Weights of a small GPT-style language model, trained from scratch on English Wikipedia: vocabulary 5056.
Each number is 128 + 24 x the weight over its row's rms, rounded and kept within 0 to 255. Layers, rows and columns count from 0. The size above them is the row's rms in percent of the matrix's.

# layer 9 MLP up, 384x128, rms 0.083, rows 104-112, columns 0-127
size [100 105 104  96 123  93 103 103  91]
[[125 104 112 114  91  88 169 112 135 128 117 127  85 128 169 168 116 130 135 139 134 134 121  88 151  86 112 150  94 134 150 131 109 121  88 126 135 110 116  92 113 107 132 134 123 150  94 159 121 159 127 141  71 135 134  86 141 149 160 157 165 175 126  71 110 117 116 106 103 107 131  95 119 124 109 132 143 116 139 114 129 157 153 126 137 158  82 126 119 139 122 115  77  96 121 155  88 108 113 153 161 121 159 158  98  44 129 136 151 145 142 147 122 123 147 112  92 139 111 120 146 143 133 108 123 114 120 134]
 [154 140 153 117 109 114 136 174 105 153  98  95 128 119 117 147 151 103 139 122 111  91 157  91 115  84 132 129 138 136 149 137 128 119 107 107 104 137 114  93 143 148 166 137 154 138 124  94 113 175 120  60 125 117 116 142 155 128 128 108 130 145 132 108 119 165 149 104 158 118 127 153 132 148 139 123 130 100 121 147 134  74 123 128 170 143  76 112 138 120 136  85 117 129 103 188 124 139 100 159 128 179  90  94  96 125 134 134  98 126 126 150 139 121 150  78 152 157 116 112  87 152  79 117 159 120 113 109]
 [144 148 137 124 125 111 108 112 141 121 112 123 122 136 152  88 108 123 114 103 146 175 151 126 131 105 166 177 143 111 108  90 133 120  84 101 104 133 106 162 113 119 160 114 155 124  87 139 168 115 122  91 147 106 129 121 110  97  99 184 117 130 132 126 150  87 127 124 125 137 114 187 131 144 154 137 137 154 167 105 119 159 120 128 149  93 127 126 126 127 135 108 134 209 110  76 125 101 155 131 158 177 121 137 136  90 145 106 166 149 100 123 134 136  87 130  98 158 123 123  93 123 133 147 117 104 164 141]
 [114 111 154 144  94 124  96 121 122 131  95 107 120 107 141 136 109 104 160 104 147 137 139 137 137 115  98 142 115 126 171 127 142  94 157 168 124 129 138 131 145 180  80 110 134 144 108 160  99 162 109 150 144 103 115 191 151 109 130 142 142 172 171 125 151  97 148 144 159 130 132 127 132 121 177 148 108  93 158 114 174 120  97 114 118 119 151  83 102 133 139 116 125 108 134 122 118 156 149 170 140 139 111 121 102  75 138 146 127 114 146 151  97 103 101 108 104 119 139 133 131 140 141  77 149 197 120 147]
 [126 121 129 136 132 133 111 135 101 123 166 145 106 132  99  35 144 171 159 115 119 162 141 125 136 142 120 179 147 119 117 107 141 130 140 161 106 143 107 115 143  96 143 112 129 125 117 139 128  83 120 109 109 115 113  80 152 147 116 166 138  95 154 117 120 141 102  99 141  65 168 133  95 108  98 128 120 142 132 117 120 132 143  94 128 152  95 134 132  75 141 119 161 139 151 101 110 100 107 155 184 105 112 124 144 135  90 164 107 127 138 153 115 133 114 124  78 168 119 117  89  97 114 130 131 130 134 148]
 [119  94 172 137 106 112 144  99 163 110 111 146 126 150 135 105  68 114 120 166 130 180 133 147 112 110 111  96 158 137 152 121 154 123 115  96 132 128 137 136 121 126 102 129 138 132 150 156 128 110 151 184 146  90 137  97  69  81 126 123 146 127 121 167 111 154 108 106 100 109 101 125 129 130 160 148 124  65 161  89 160 163 113 117 130 137 159  83 128 118 132 142 147 156  78 132 131 145 133  78 118 104 140 113 115 104 148 135 136 174 133 117 135 144 135 146  84 112 133 136 104 102 154 110 116 111 139 152]
 [123 112  86 146 121 151 170 127 114 116 130 127  99 154 165 157  93 127 133 148  91  98  92 126 109 106 100 123 125 140 146  88  59 123 130 107 102 172 128 115  81 100 128 154 152 136 167 142  78 156 160 156 146 142 104 105 126 127 146  84 149 143 158 113 106 113 143 133 155 163 140 138 109 105 119 141 132 127  96 135 119 103 141 159 180 121  91 105 150  97 125 123 148 122 138 152 164 138 161 108 127  93 141 168 155 124 120 109 138 147 134 122 154  93 116 123 160 135 116 155 116 110 174 131  77 125 136 132]
 [146  97  73 138 147 132 100  85 127 117 128 134 146 125 103 141 151 150 109 129 144 130 153 110 113 163 129 122 128 161 123 109 109 139  91 113 143 110 109 122 144 154 110 123  97 164 104 154 147 127 113 133 129  94 130 137 162 145 182 126  97 113 107  97 104 195 105 111 186 106 117  86 125  93 120 103  88 111 112 103 119 119 162 125 149 131 119  94 127 135 155 100  62 102 125 165 108 153 130 133 150 118 155 135 156 129 145 146 158 160 167 119 136 104 130 181 169 106 131 117 110  95 131 145 134 123 103 116]
 [115 106 124 149 140 173 113 106 114 118 134 125 141  94  83  62 139 135 157 152 105 138 141 109 104 128 131 120 123 121 165  89 122 103 129 116 123 117 130 158  84 142 144  97 152 112 114 139 162 152 133 110 129 148 112 141 108 160 124 135 119 145 111 153  97  90  92 138 115 143 171 133 163  75  92 122 119  95 143 117 119  81  84  84 155 142 110 110 136 145 144 149 166 155 107 202 145 106 150 148 115 178 152 134 110 155 128 148  85 121 130 141 129 124 141 133 131 118 134  96 129 133 167 111 155 110 155 139]]
# layer 9 MLP down (transposed), 384x128, rms 0.0827, rows 104-111, columns 0-127
size [ 93 102  92 103  86  97 100 100]
[[100 100 121 135 113 115 149  89 110 110 100 112 107 125  84 149 156 123 137 121 143 130 103 133 126 175 144 137 139 116 118 149 116 121 122 139 158 133 107 142 133 142 112 126  77  94 143 135 102 117 180 125 100 123 163 147  97 120  83 149 109 126 107 121 180 108 129 128 120 113 140 128 129 148 122  98 104 104 167 117  88 151 136 166 159 125 109 164 140 135 138 198 129 155  96  99 128 123 123 103 124 152 116 142 135 117 214 111 145 106 117 119 122 117 140 180 116 186 116  79 134  95 143 137 117 144 144 137]
 [ 99 162 111  92 154  95 108 132 149 111 105 123 119 111 149 147 142 157 110 113 108 113 107 118 158 132  82 123 104  89 153 147 106  97 145 152 133 122 146 117 127 133 151 156 121 109 128  96 148 144 128 128 157  89 121  94 142 138 109  95 161 123 105 136 120  99 149 106 129 112  86 157  99 118 102 145 122 132 138 139 156 149  92 162 158 127 142  79 142 168 100 135 146 135 119 157 160 100 104 106  80 163 141 148  96 106 134  72 165 141 154  99 150 115 136 105  88 130 134 174 135 138 171  95  89  97 127 134]
 [130 155  96 135  94 103 148 122 113 104 130 127 157 116 143 148 147 123  96 150 108 123 157 146 148 153 121 112 155 148 136 109  64 122 114 126 129  80 195 122 133 130 115 110 141  92 119 128 136 129 144 144 148 136 123 146 124  72  86 160  99 168  79 139 175 130 170 126  97 143  90 147 156 122 119 114 170 105 102 145 177 110 136 151 112 128 118 120 124 130 119 143  85 166  99 138 138 168 126 126 140 149 138 121  97 101 141  87 141 136 110  98  99 122 120 114 146  82 126 133 146 134 112 142 146  96 124  81]
 [114 151 115 128 160 118 102 136 111 180 142 138  95 138 112 142 126 144 164 152 108 140 193 145  91 194 151 125 155 132 159 116 124 133 134 127 140 138 137 137 113 155 119 144 117 155 130 135 114 128  93 140 156 171 115 153  99  92 123 134  86 150 149  98 152 125 154 158 129 124 157 112 118 120 146 119 150 106 145 118 123 136 145 109 146 121 131 108 106  66 124 125 153 109 133 152  72 163 171 111 112 138 147 110  89  93 162  97 136 126  92 167 129 133 158 134 173 142 121 123 156  89 136  88  96 110 101 146]
 [156 127 160 166 121 144 104 131 124 128 161 123 144 129 162  79 147 115 152 129 194 116 137 138 125 104 110 142 153 138 104 139 155 126 136  91 129 127 132 122 148 130 137  79 125 150 115 162 135 124 132 129 121 135 148 117  94 110 156 113 167 118 125 154 128 113  97 125 121  52 134 123 133 102 140 114 106  90 170  91 120 134 154 109  98 138  65 174 140 148 123 147 121 110 138 155 117 153 116 151 148  91 109 120 125 120 115 118 139 112  85 141  27 119  88 110 139 111 121 135 147 130 137 142 113 111 135 114]
 [125 117 160 104 183 169  83 127 166  81 139 116 139 143 122  87  89 144 133 106 150 115 124 162 118 153 105 137 147 117 100 150 154 117  98 102 152 159 131 119 136 152 121  98 153 161  95 104 156 145 115 120  56 133 139 128  91 132 150 126 126 143 140 127 173 139 103 130 110 115  99 112 161 155 112  91 136 132 156 131 111 131 148 135 150 141 100 177 143 118 120 136 150 105 133 150 137 136 116 142 149 135 154  87 117 116  90 176 120 161 107 142 116 135 152 102 114  87 156 117 179 114 105 116 122  86 141 112]
 [131 130 143  97 123 124  67 139 114  83  78 107 156 133 156 154 160 131  87 124 104 143 159 136 145 145 123 114 169 101 110  87 140 110 142  91 146 168 123 173 155 143 131 125  99 108 102 118 125 114  93 134 150 136 133 184 133 112 135 137  72 129 135 131 154  86 173 104  94 165 162 157 137 141 141 157 103  95 135 142 119 164 102 155  81 138 139 131  92 148 108 133 118 138 130 117 130 149 172 115 126 122 172 111 145 103 102 118 123 122 133  98 139 117 116 148  89 125 135  98 141 154 107  96 132 143 133 129]
 [124 124 119 133 107 128  93 136 133 148 149 120 153 107 112  89 119 107 111 132 168 133 120  95 139 138 142  90 117  94 126 128 112 102 138 153 158  80 126 107 130 159 143 107 146 168 113 120 130 131 147 105 160 123  66 123 129 104 121 124  92 125 112  91 139 198 141 104 165 126 120 129 157 126  98 117 102  81 141 125 130 134 136 142 148 104 123  92 109 129  75 128  74 141  73 113 137 157 124 100  95 150 152 117 144  81 114 112 121 112  69 116 114 145  96  97 115 103 105 154 140 135 163 118  92 150 132 117]]
# layer 9 MLP gate, 384x128, rms 0.0827, rows 105-112, columns 0-127
size [ 99 102  93 113  93  99  95  90]
[[118 143 143 119 160 173 101 145 120 116 114  81 106 106 180  84 105  98 135 168 132 148 140 148 121 134 158 114  79 158 123 119 113 129 119  93 133 169 125 136 130 102 139 129 112 153 139 105 128 144 183 191 116 141 168 135 128 137 110 120  88 143 144 127 116 144 123 144 137 118 115  89 151 121 153 117 131  88 146 106 129 145 138 154 153 147 105 185  90 112 164 147  98 138 139 109 153 130  93 103 132 112 139 142 145 116 162 212 125  97 151 112 146 142 132  90 121 132 110 146 127 126 152 111 128 129 142 151]
 [149 131 137 133 152 101 133 158 108 138  63 111  95 142 174 151  94  97 147 108 153 148 128 165 118 105 105 129 181 134 155 118  83 117 101 110 100 123  80 147 156 137 127 109 135 121 124 173 135  99 119 116 137 119 165 139 112  93 141 156 149 133 117 141 123 128 134 111 148 110 105 149  83 143 141  88  99 117 118 182 139 104  98 101  82 121 131 154 148 130 138 129 103 125 132 132 142 143 137 124  92 164 135 137 159 152 137  96 134 147 153  96 116 126 139 158  74 160 122 145 184 123 105 141 127 157  97 102]
 [156 149 106 168 135 129 152 135 156 125 129 134 139 125 121 146 139 110 126 118 114 101  79 116 144 114 167 123 136 127 131 179 116 139 160 113 138 115 116 119 126 181 142 134 111 112 110 132 123 106 129 119 154  84 121 122 127 104 118 161 127 150 138 124 119  96 134  71 146 137  92 143 148 107 133 139 146  97 126 129 129 134  82 103 102 161 185 148 153 167 110  89 138 164 139 125 174 121  79 184 157 122 127 167  50 117 131 130  99 123 134 156 110 114 120 124 134 109 142 159 118 167 120 110 102 132  87 164]
 [145 128  95 132 126 152 124 128 118 161 105 152 140 116 128  76  87 115 184 148 139 149  98 117 141 136 122 149 103 158 132 114 168 133 145  97 158 142 141 112 135 103 135 141 136 164 128 165 129  91 150 131 135 113 152 133 124 143 136 119 150  85 184 107 118 118 105 136 106 108 153 154 124  94 161 114 131 153 205 109  81 138 125  84 142 177 106 175 145 113  96 111 142 147 116 112 141 107 125 165 146  77 138 137 139 142 114 170 119 134 142 154 156 125 100 129 154 123 107 169 111  98 104 113 111 110 137 137]
 [122 136  77 116  77  87  87 107 144 149 115 103 119 119 150 118  79 150 105  93 115 106 172 126 126 103 114  96 105 164 142 115 122 166 158 107 103 120 126  80 188 117 144 132  75 152 149 105 116 112  97 149 171 123 131 104 113 114 120 134 148 147  99 136 132 135 151 105 124 114 126  89 107 102 118 126 120 116 130 119 169  96  94 113 134 134 145 155 104 121 151 122 131 114 152 137 111 131 118  93 147  96 118 108 169  76 103 131 108 136 101 122 150 102  97 125 121 146 110 165 101 109 131 116 179 121 113 153]
 [154 172 119 127 143 144 116 167 135 170  97 131 126 158 138 159 101  88 114  98 118 141  97 117 110 123 159 113 120 123 134 122 134 131 111  91 149 121 117 157  84 114 120 123 146 130 132 106 136 102  80 106 154  76 139 163 151 135 140 147 122 163 131  82 197 125 140 143 165  91 117 155 106 150 187 122 136 116 133 100 127 121 179 103 148 105 140 152 148 146 118 166 145  98 115 137 119  86 131 123 146 124  79 117 151 108 103 113 160 109 123 138 128 141 106  86 100 150 167 122 119 117 129 142 142  86 145 127]
 [169 155 147 154 116 118 114 129 129 143 114 112 152 102 126 131 131  70 135 135 146 142 100 185 137  88 149 131 140 108 132 102 156 145 148 145 138 142 168 144 123 149 122 119 127 148 113 144 161 109 154 122 154 142 148 150  85 127 115 132  99 144 113 109 122 116 145 201 112 153 150 122 114  75  74 134 181 112 125 145 128 104 164  98 113 159 100 133 114 105 124 161 140 152 161 135 105 119 154 129 125 129 128 142 106 166  93 133 120 112 162 142 113 109  94  82 176 145 142 141 115 170 100 101 155 162 129 127]
 [ 91 173 120 111  75 124 103 127 131 121 133 140 163 115 104  85 100 109 132  98 134 111 128 139 163  84 121 130  99 150 128 111 118  96 119 116 110  70 115 105 140 107 114 104 144 119  67 102 139 115 166 149 119  95 134 160  78 115 155 135 161 140 155 132 146 142 105 119 141 117 153 143 133 134 145 162 144 138 113 135 160 149 159 145 132 138 166  88 163 110 102 124 129 167 169 136 146 128 104 129 155  84 156 132  99 129 125 108 155 114 127  89 122 189 141 150 152 133  98 122 159 144  79 126 129 126 132 110]]